config = dict(
    n_layer=8,
    d_model=384,
    n_head=6,
    n_kv_head=6,
    head_dim=64,
    d_mlp=1536,
    vocab_size=32000,
    activation='tanh_gelu',
    norm='layernorm',
    norm_place='pre',
    norm_eps=1e-05,
    positions='learned',
    qk_norm=False,
    attn_scale=0.125,
    bias='all',
    tie_embeddings=True,
    parallel_block=False,
    init='normal',
    init_std_qkv=0.0248,
    init_std_o=0.0062,
    init_std_up=0.0248,
    init_std_down=0.0062,
    optimizer='adamw',
    lr=0.00105,
    beta1=0.9,
    beta2=0.99,
    weight_decay=0.13,
    lr_head=0.00464,
    grad_clip=2.0,
    warmup_steps=597,
    schedule='wsd',
    decay_fraction=0.815,
    decay_shape='linear',
    final_lr_fraction=0.0,
    batch_tokens=65536,
    seq_len=256,
    doc_mask=True,
    train_tokens=474500000,
    steps=7241,
    dataset='wikipedia_en',
)
Each number is 500 + 25 x the weight over its row's rms, rounded and kept within 0 to 999. Layers, rows and columns count from 0. Numbers have three digits each. The size before them is the row's rms in percent of the matrix's.

# layer 5 MLP down, 384x1536, rms 0.0457, rows 0-67, columns 192-287
105:536499525553504507514497491459552468505518505492544507461513524480493508465503485518514526522505518471507522548470483486475549528498520509519497541485485502542482491512477521496500513480496465529528470502487448481450503500523537550505496512512521488521522511498508511487520494515526494502
100:490512489473503510526495537482526509531479469516539556480534492477504483471508516520459456478494529549437495476452495472480516504491482490523510505503502540521455537477533517496504480535511484498511515499523555460495495499527477484482511517532478486528511522473524496466487525550490484507
093:506450527509530456482478545520492518524487487509451465517498499510513458530511514460483516517466499590481463502460497496476506493501490563504521535493465494483572493479485538477463469487500459484508546519545490524482496514522457528461485542474494517518501509511467482466492492468464489479
097:495499493531499527503489530535469489469529522465515547517525509467480515531482511465504493545526539513514548483521533518519491466491504539505506503504464497489448467491511516472535500484506480513468484490466494480491500492471535506511464514499538496479535472515464466467475472464489507479
102:495485474513472497537513513513533519483505489497491448512523499521507442445501512480456519528475465557516500487475502475498505495485520531457535489498518553519513475476478522463502529504501485490500509546503493505508477524464500446483460468495467501486522527480492521485496501524499492482
093:509497483500466435513517472528526517538514478460516514538490517481478486449506522512520485494525491549545503492504477503467515457486527477462496534530503511503500492473501493495489483496529485464483555506451555490512518508522434545528512466479524478533504475532497511471478490471508483480
102:492467510504530510483494489479487523492506511544449473534506492516513479492530491496477478497535464522474474483521495502511512503486559523463505502485494494485528490506520505502495513487550483484509434505511455489489498462499544521493517478525531552489497489509514562467521500480500462490
102:513500494497508500523524519495528531475509477477524493491511562537502516492542493507471475516497551561533479460522487531497542522503480578545503503507524524514538453492513507535481517533506493506523523473551475510514501507519504543495496523494526493500492506492529548536478504523440410532
101:504489484531461491496484494480508478501510527466459571510513513495508491484478461531480499514479542452566519489533520501526482470541515440516500505517461466511495498517526522542530544528526536525490500506477515488473508514494491461521506517524546468498496496492519448515467501467506492546
102:484509482500474488472510515466483496461514531501474482526527520475501472545442505473542501532492491507483519488492498492463464509504492498476551496500508473470487465505465511526510506499518498532470456484477532512477468523499483448448491563518507517504485496508495516474462486480495450472
097:539536515479503479510505422510520554507492506484576503480506502496483504472495504505482490532474514410455508527534501501482501490526494494481468509492496445469495459461477475583462481528497499530531496500517483547485528508504528519466526506515502505485477543501502503518490492507511541504
098:519482490515505518534500529503505530506495492434477476465516517540540491441515479502513469521530482522520514486449495498527524540522440505457500512476527436516469511545500497487461514471481510529477533510503520500507460490484487535504494511468495480498512545514497470478474510469490500509
094:538487509513463481467509537515452486512526492520506525515483517473458508479542453511473537525501499541501510501492549551482527487498534489551489509504539470472522475474507477498522504449492495500520531490481497492491488458508546526459477547506531483502466470499498517516497517524520501525
101:499501468475518476515505483454485491476470516500525510497499508460431483510515481505509514540513472510492538488498497478517503501527474498462526484530494506536471504509487467497516456495483488522523483495478468511500532500507466500477494486483484493516517501489523497507511486523507534469
097:507524487484480483460526464470494491490508508536418472512498524540468492491470437517533502531570472479485506517511517504433509492484491502518519476507532489509484490534502417543521512504517534518515442495508500513485484501509466521471518476502541464522503491510531461523514492473498472509
110:491509511476490488482514517497507464472487554522480483539499537517537486535501476526501503531520494557472482482475504507519463503498513550505481571513519496468495484509485516488461522486523515538506472532483464536461460483493499459446487544489472491442502480537517482526492507536509472508
095:528509529506554517496521527519488498494502488515480459536470513489484536508457466472482477507485500481521497489481508496520537471451488502497504468517491496497519453481496477442510504500525485530497484524511514511479511459526482576483540478519472515492484477508495477531511512481495426498
097:515464509525551527515466531485510510500479484490506506494489477500531453509526491500523540481534551511506542490523498499487515534511505510502495493479450535520492514529536521505488532506460540478500502494552501475537518510509503506509465494512520530533536489487526516470502501522451506520
105:530509508490470506507541512483511480492468484539520492511526533503524496485508481507521517503511534520521505508554495496514501527484544531479529503519514506453523523519520470524489485495494507492509480465520487504518491459496532489516512505488554470455502507498474504490501487518498507510
106:524484496515500514521515469506481525495503515533535458497509489462494491514481470506521504498463536514509488492525500500506558503530521508447504494512507483485535504482502509484494506514531489532479517488483461476495529522517515461468510465506497485489509502519539469511510520523472425529
097:496520497515501540523502518497494456505477461499441439516489479532508498510533473480548523480498506521518466461499484517437498511493486529490521460485516483505511498491541528496460527532499502485486523510420464492477486493474525501518524464510477506499528506494513472491500515527489495484
101:485507499538514553467485532541483483475501464523518581520490506533519468523506469493520522515481517524500529516443503525528516481487457478453471461497503562497529500493512498525468552475488501508496512494482503495524482492486505519528476492509448495505489498509490497493548556547484513484
100:518493487494479502495500474481530522441482520553514496510510497456470517534533488491507466499494435493533503470545475491483502518505482505485473529523473521489488496497506505496489529499530490533513535488511449468495489512533511430520466521521447506478506483502515499493496464491508476460
097:492512497479549495496466547517493455504488501529503456498507496456501493495532469483462496488478480454462462516489506498525500455469451488483490503512433477458549492497477486508489536511552496490507459485453458523497514438471476500513495446471500479525514493510493514484493532525468459488
097:472496503506517494480543422479482450518484512498506521521461517474505513449470474494528520493477501444497548530543492516549463495474458432495500495511475475481493498522466496480476533483523516515515469492491483518471513516472497483479500480480477485518539483548524500463543547484491550518
097:506514550477492526480478508529479512514527493527483505524519520527537495516468509494518547510534476495522557482495505550493573494510474512471520530528502512508505507473498473518521498451510478503500486469478521501517513513495507507514508483503527485494482535494490546497471520490488436543
097:515494493542491487486511553504536479416508466493486579509507476527490516506475526509491476567541500451478518475509523493494489495463473480516504563497518480496469498532521522527511453457440501518519497527477482502492508496480438511523545531497535565531497515519499566497487497538525493510
095:536477489472482484528504501504474509476496505467457452497521505528468536503435513508530451480509468501491472507486490477484475502517462481504401451483504513476475477503486492462463506532496515479492506521496521529456497497522432495494453476504440502516508475484494516491494478483511515510
089:503484517489515476505455521546531507506501495559478485554495503534520501525478497534499486511532476506522532498509449513520533519493490502500452489514488510484497452503518533513535456505542516492519489530511507508532525517540506503460524521497501507499512516507543505507500484507527543497
098:498487487497538505502480472531467459543436489499478496505519500477559495470492517439527509547452518473554490554498503530485539506543470439514515500507487496502516483493531490495466502473544498494526525477493505503513493508498481535514494442547498469530475508484502492491537502504493502487
104:497485493473465513460433511520496469525492498471487466479524500458477479525530513475507506500511502495483517470523473494536476497473502540510478529493471490494546529503517491469489485525525501447487506483525477452509528523510483515506494528494473525528490468498446492488492422477482494486
096:534478492467494506481486552547495568435483533494520497507514474513496489455476532508545516516491513559534492502464520497455484486477503535528507496499527548542511508500507522429501495477484519458478492482555473509511499489535510506521541516524514496472477494489511527475486497492487481510
096:485537511514491464514496498483475463510540504547484513527503514491490492481433487482524472501497482486480534481490467511475503509475496464510503499504483555457447502513453492448524503516494494517532493482515544490497515533508497551503559504487476456506544515489496489521491515491550546492
102:481491500494474492492499516538538546509492518502534538502473538497485528505494498496509476514488441475511533492491505488513514496543513506489504485500527533491497524560499524491493559497521481505479504488503472508483485468473499514512547519512506501480504517488482477504498511475465493491
103:484468525513515549474471513489490531436504481470498517474547503483531479517508511473485501487499514525502492455469455514497522526457517545478474498528511534494505483475519510472438511543487466508484528541473530516517465479509525470526484498475486505516556498511478478432525521497506482486
094:504497521501494483475509546524507527485476478485450483474508472506506462496505501473513508525508490534465471504462483492544484519495518505526510496498508478513482464481513503529504548514516511487509511474520497488521496478474524475493487473502514501506484466524482416478467461484481498510
099:494479485471502522494516485519482498469469504506445494496480495495492504522471496474471495466504511496500517491485507485501465468527460565517554499480494496510486476474471520481468471566455502485472465508502508539460483469465462425478511510489529466489508505498471506443451426460473514462
104:513519474555483508501509525531483499518499512545560502472516495486532504486441502472486490516492509526494473521452516513507484491478448515482501518481486475491515474460469496518524544511480499493520507512548484516508496482531559500509503477553440509471502478484469474505514520506508493468
105:468500495499538491506473483510532496467467515518492487462498520477494526480501488511526514438495494468515540579514475474509535446498515513520454504519508528483477509462486492528490470541496515477532488524506492477496510502518523488480479515521514499534503518480504524484537485489494498477
096:505498498496492463540515475508503504520510497511480518509471513513512505499493477467503515541480501502519473456503494526506483514471495470493466509475520496489507472501516483544506452458491471479490505479498508493490511461477476536499519498515523483469505509542540508538483529539494518494
094:453500496492465514488496486471492494454461483566539492445490471510510515506503514475537501487525507452495524482535490467524466449496469474491523552517453485525510532533488492521503493478474503529499536501493514491487498482466500517519524506521525492489503471481525451474519501532478501487
102:501453524466532511517459481522500504489504495484494515492471509546511483541516512493533512501507499472540452525467500504499466513477496511528514502480507508498518496476491536517477471496467508527511515466474516546519495482462469514503511525482469540464455469489456517464474562531492498496
095:477500469464496492504502493484547479507549496516475508510482500475480478480524538476533491527496501446473475494522504461477505512489497453498523487481505497513476464476572496509527501471500476486511490461526462494522475546511469469461522536473490508496505455487522492515447473473512518500
104:515517482550497474525516496482505476495488533518505484497531496578508514485523518513513491469505458538459553455499485502517451488518530512426471496477518504462483480480484502499521487457520495480498511510508507537515518530511492474463496459469506585459473450501442488476472489485495453514
108:527484477505484495513517538563516528450526503541512508532516513502481493487493518537508452504482533459505524536465546479527523448513497541499496549463527501507489474484539499481510496478497463512491510503487450573491506487521501487505509498490567512494516469505482494507496449467476521523
104:506505513516512490468488544546468510550479565570476492518552550502502464467518469483484484510500534512455502480519508484548480516471468487520479510509493432448557477486497501526509496492532526518510499492503488497498519477516527495442503485503512503489514487533505550511522447490504490508
100:478502479510520479511474504479522466516475483423515492483502480527519498501457520520482494493447489523475521508450456496453487501466494529510488507474490463500488515491496454514467462507506500532463469469488484437515477523528463448489525494487462530497519487525496514472496495490493454433
097:518510526470480517466502508462489517478472524488496492465502509477477515529496504517560499473542476532497534492506484492502516514503471496485490502491486471532530489487511508473508473540486465539473448500506523504503564476523514569571520521488454475471477509459491502494488498514517503477
250:501496553523494503508494531477489482487508507526517480503444472510515520479483432517510551512512490509513489486491510513515524485503489506527513505522495494504492491533508491497512511506514505513508513540508472523505462496520504509518517465574519480507438507430502472525497509528525520533
101:507515492510496496518539515495481473505523500552526470480483469530491557481539484504498507484514489511502516536504471491542471486506502547483493532469528497472490536461472510481498494504469486521549503505528506513533551509539543464535530475480519515512508510467510497528542479529529510502
100:497505516523466506551463506502475502421489527512498522520535518448493485476510472480522524518492516522536479482500490540501496496539522504503493502545496497479471468499478481466489490504510508512484529492473511502510528465479483504480477456489468527505498476452522474496515549460485506524
102:528553477475539507458496474510515503489510494488528446490503552517496543513487535535535469496479438508452522493495498505557501461479478464520508458456483507494482514540483504542526527446462507462525524514480481512511475491534532496469496530516519527497496536496481520537494502493496473515
100:469496518493485508462514525549485484538498512515536482541520485473482479477509506507511523512483481492497509527476510514514480465520506582484455536492532520539499471483509499475515500481499484532483537518453491490465530499520520492472497506507514494539523522536526510525517547490521507488
103:519495516451543518519513496502455473493532513499454502489476503486514541432504492487489497496503513497507500466481521491519536491432521525511512461494526556479462464529527482522488509471522495454514486507542515522505510491495526494495510489512527525522488476493507478526460492518487467499
104:481467517498525486511497508516491507499508533477522497490533501448493495497483515471540525475439472507467533500465515492492453515454470521470492468472440476475557559596481522501497499464547537506520510512479454510493478481513478461534465500507494540510530490508499524464522469506468504523
101:534498463541499502517503471515504475446506501575543488508491520496510511513495510535535476541540486467529525499518490529496511488489502469516490534494479417526540527483492539546536524463483570475481468527523481537508472490487524498482511477528499510477496537492522478508498486525489511551
094:489476492501491504548526521490516482492498501482503544491472536423505460482506488452511551530470542510539500485483508518530526482472530487511485507512469500539486514470546504473501524448483458460504513488475477511483496483500501450478501524532495441521456492511480491490499473488488453495
095:474514483506474525466492534566493500485537538508493466505512477544503500462532544477546533462467456507500499468484506498498505505466469462536509518487501462495514491533486502508483501488478504519521498479479486464480532496482489538536487536499514534530451518541486495502512527561487467494
099:491461513482535493487507501482536466550496506510507515514499466513513518426488496496460521463565548501512490494488496479502513489492502494497486488526504515515551507499473481480500483463461530540502473526514477517466456503525494492471495501477465498508494502479466439511505465511486501469
095:501533499529500499526520452482431505505537483478484489494525520478479535501472513501523475497477444485513539485509519469490480506520556453514546486510476542493498494511475515517511546423508540499521500495543518516487517468485553470508493533526506527474482482484493489520484529511483485522
098:493475499498533477500497495517487497520460475490492476532459499476487478484488519527504489467497490517533487495499480494564504530500543492510496488485471505524525523478526468465518479555567484492536505491482448524502496553459478489494497445500481490511490482511517506452501518478461446492
099:482486473498477520464458541486468490498558543511515529471504450473490507524502489514514548514508497439519544508510521518466495483539467481480487464499466500526558512493522496470475516455500499522491530517558499503476493494488469502481531496491508476486493507494506457450498453505511503486
092:460489505497487504510503502498494502519549493475544510476498494507527492572523482527573513488477517500486525511486506498488539469486506499517502502529460515530501523538532501507514528496495510514485501466490458484505497516475478515495513503501498468464504485513513525505506475463479527490
095:488484512510507494495536461515560486516500454540481500529502488511528518543508521506498482499495526507498482533503521515479452537512503503522474504527512464489483450478493513476509491515485490476490478484527486495482473473501461466477531508498481544506476505510511479532459440562547475478
106:463559510498452489517517521511519484424488495501499523506488529474507480472499515560493512496494512461502450485554500517480461490466511522541485502512553555477489493493493487482495531514511496500493467473548522528542505506498473504510499514530527492494488492510483501463464457505529528492
096:443456488464473508500481486486492551492489508528523518465514479514515474479489482498484497493506489505498491501491483481485530508506515476552521505502499513493491499451448536533486523528484520503506487500470516442511479471474562513478477495497502495469468508514497524503508480519498499496
102:470467513508483478438474455505496489506467463470477512481506514450496483539537505529487480508525509487496451499468483495471535484500444558527510527513492522542508510495508501550470537513498517486521518503489480543510475445482495457444522495500503512500464508499499525468555501451484526501
099:490521513487518482559504498525514544491529483449458581490518496517536487456497511572482496491489478472528536530548502515559515493525548468490472433479516478513446514494504479517515525489548507493512504517522480477508485515517534528554505511499562486485501488501470474530461508501478468477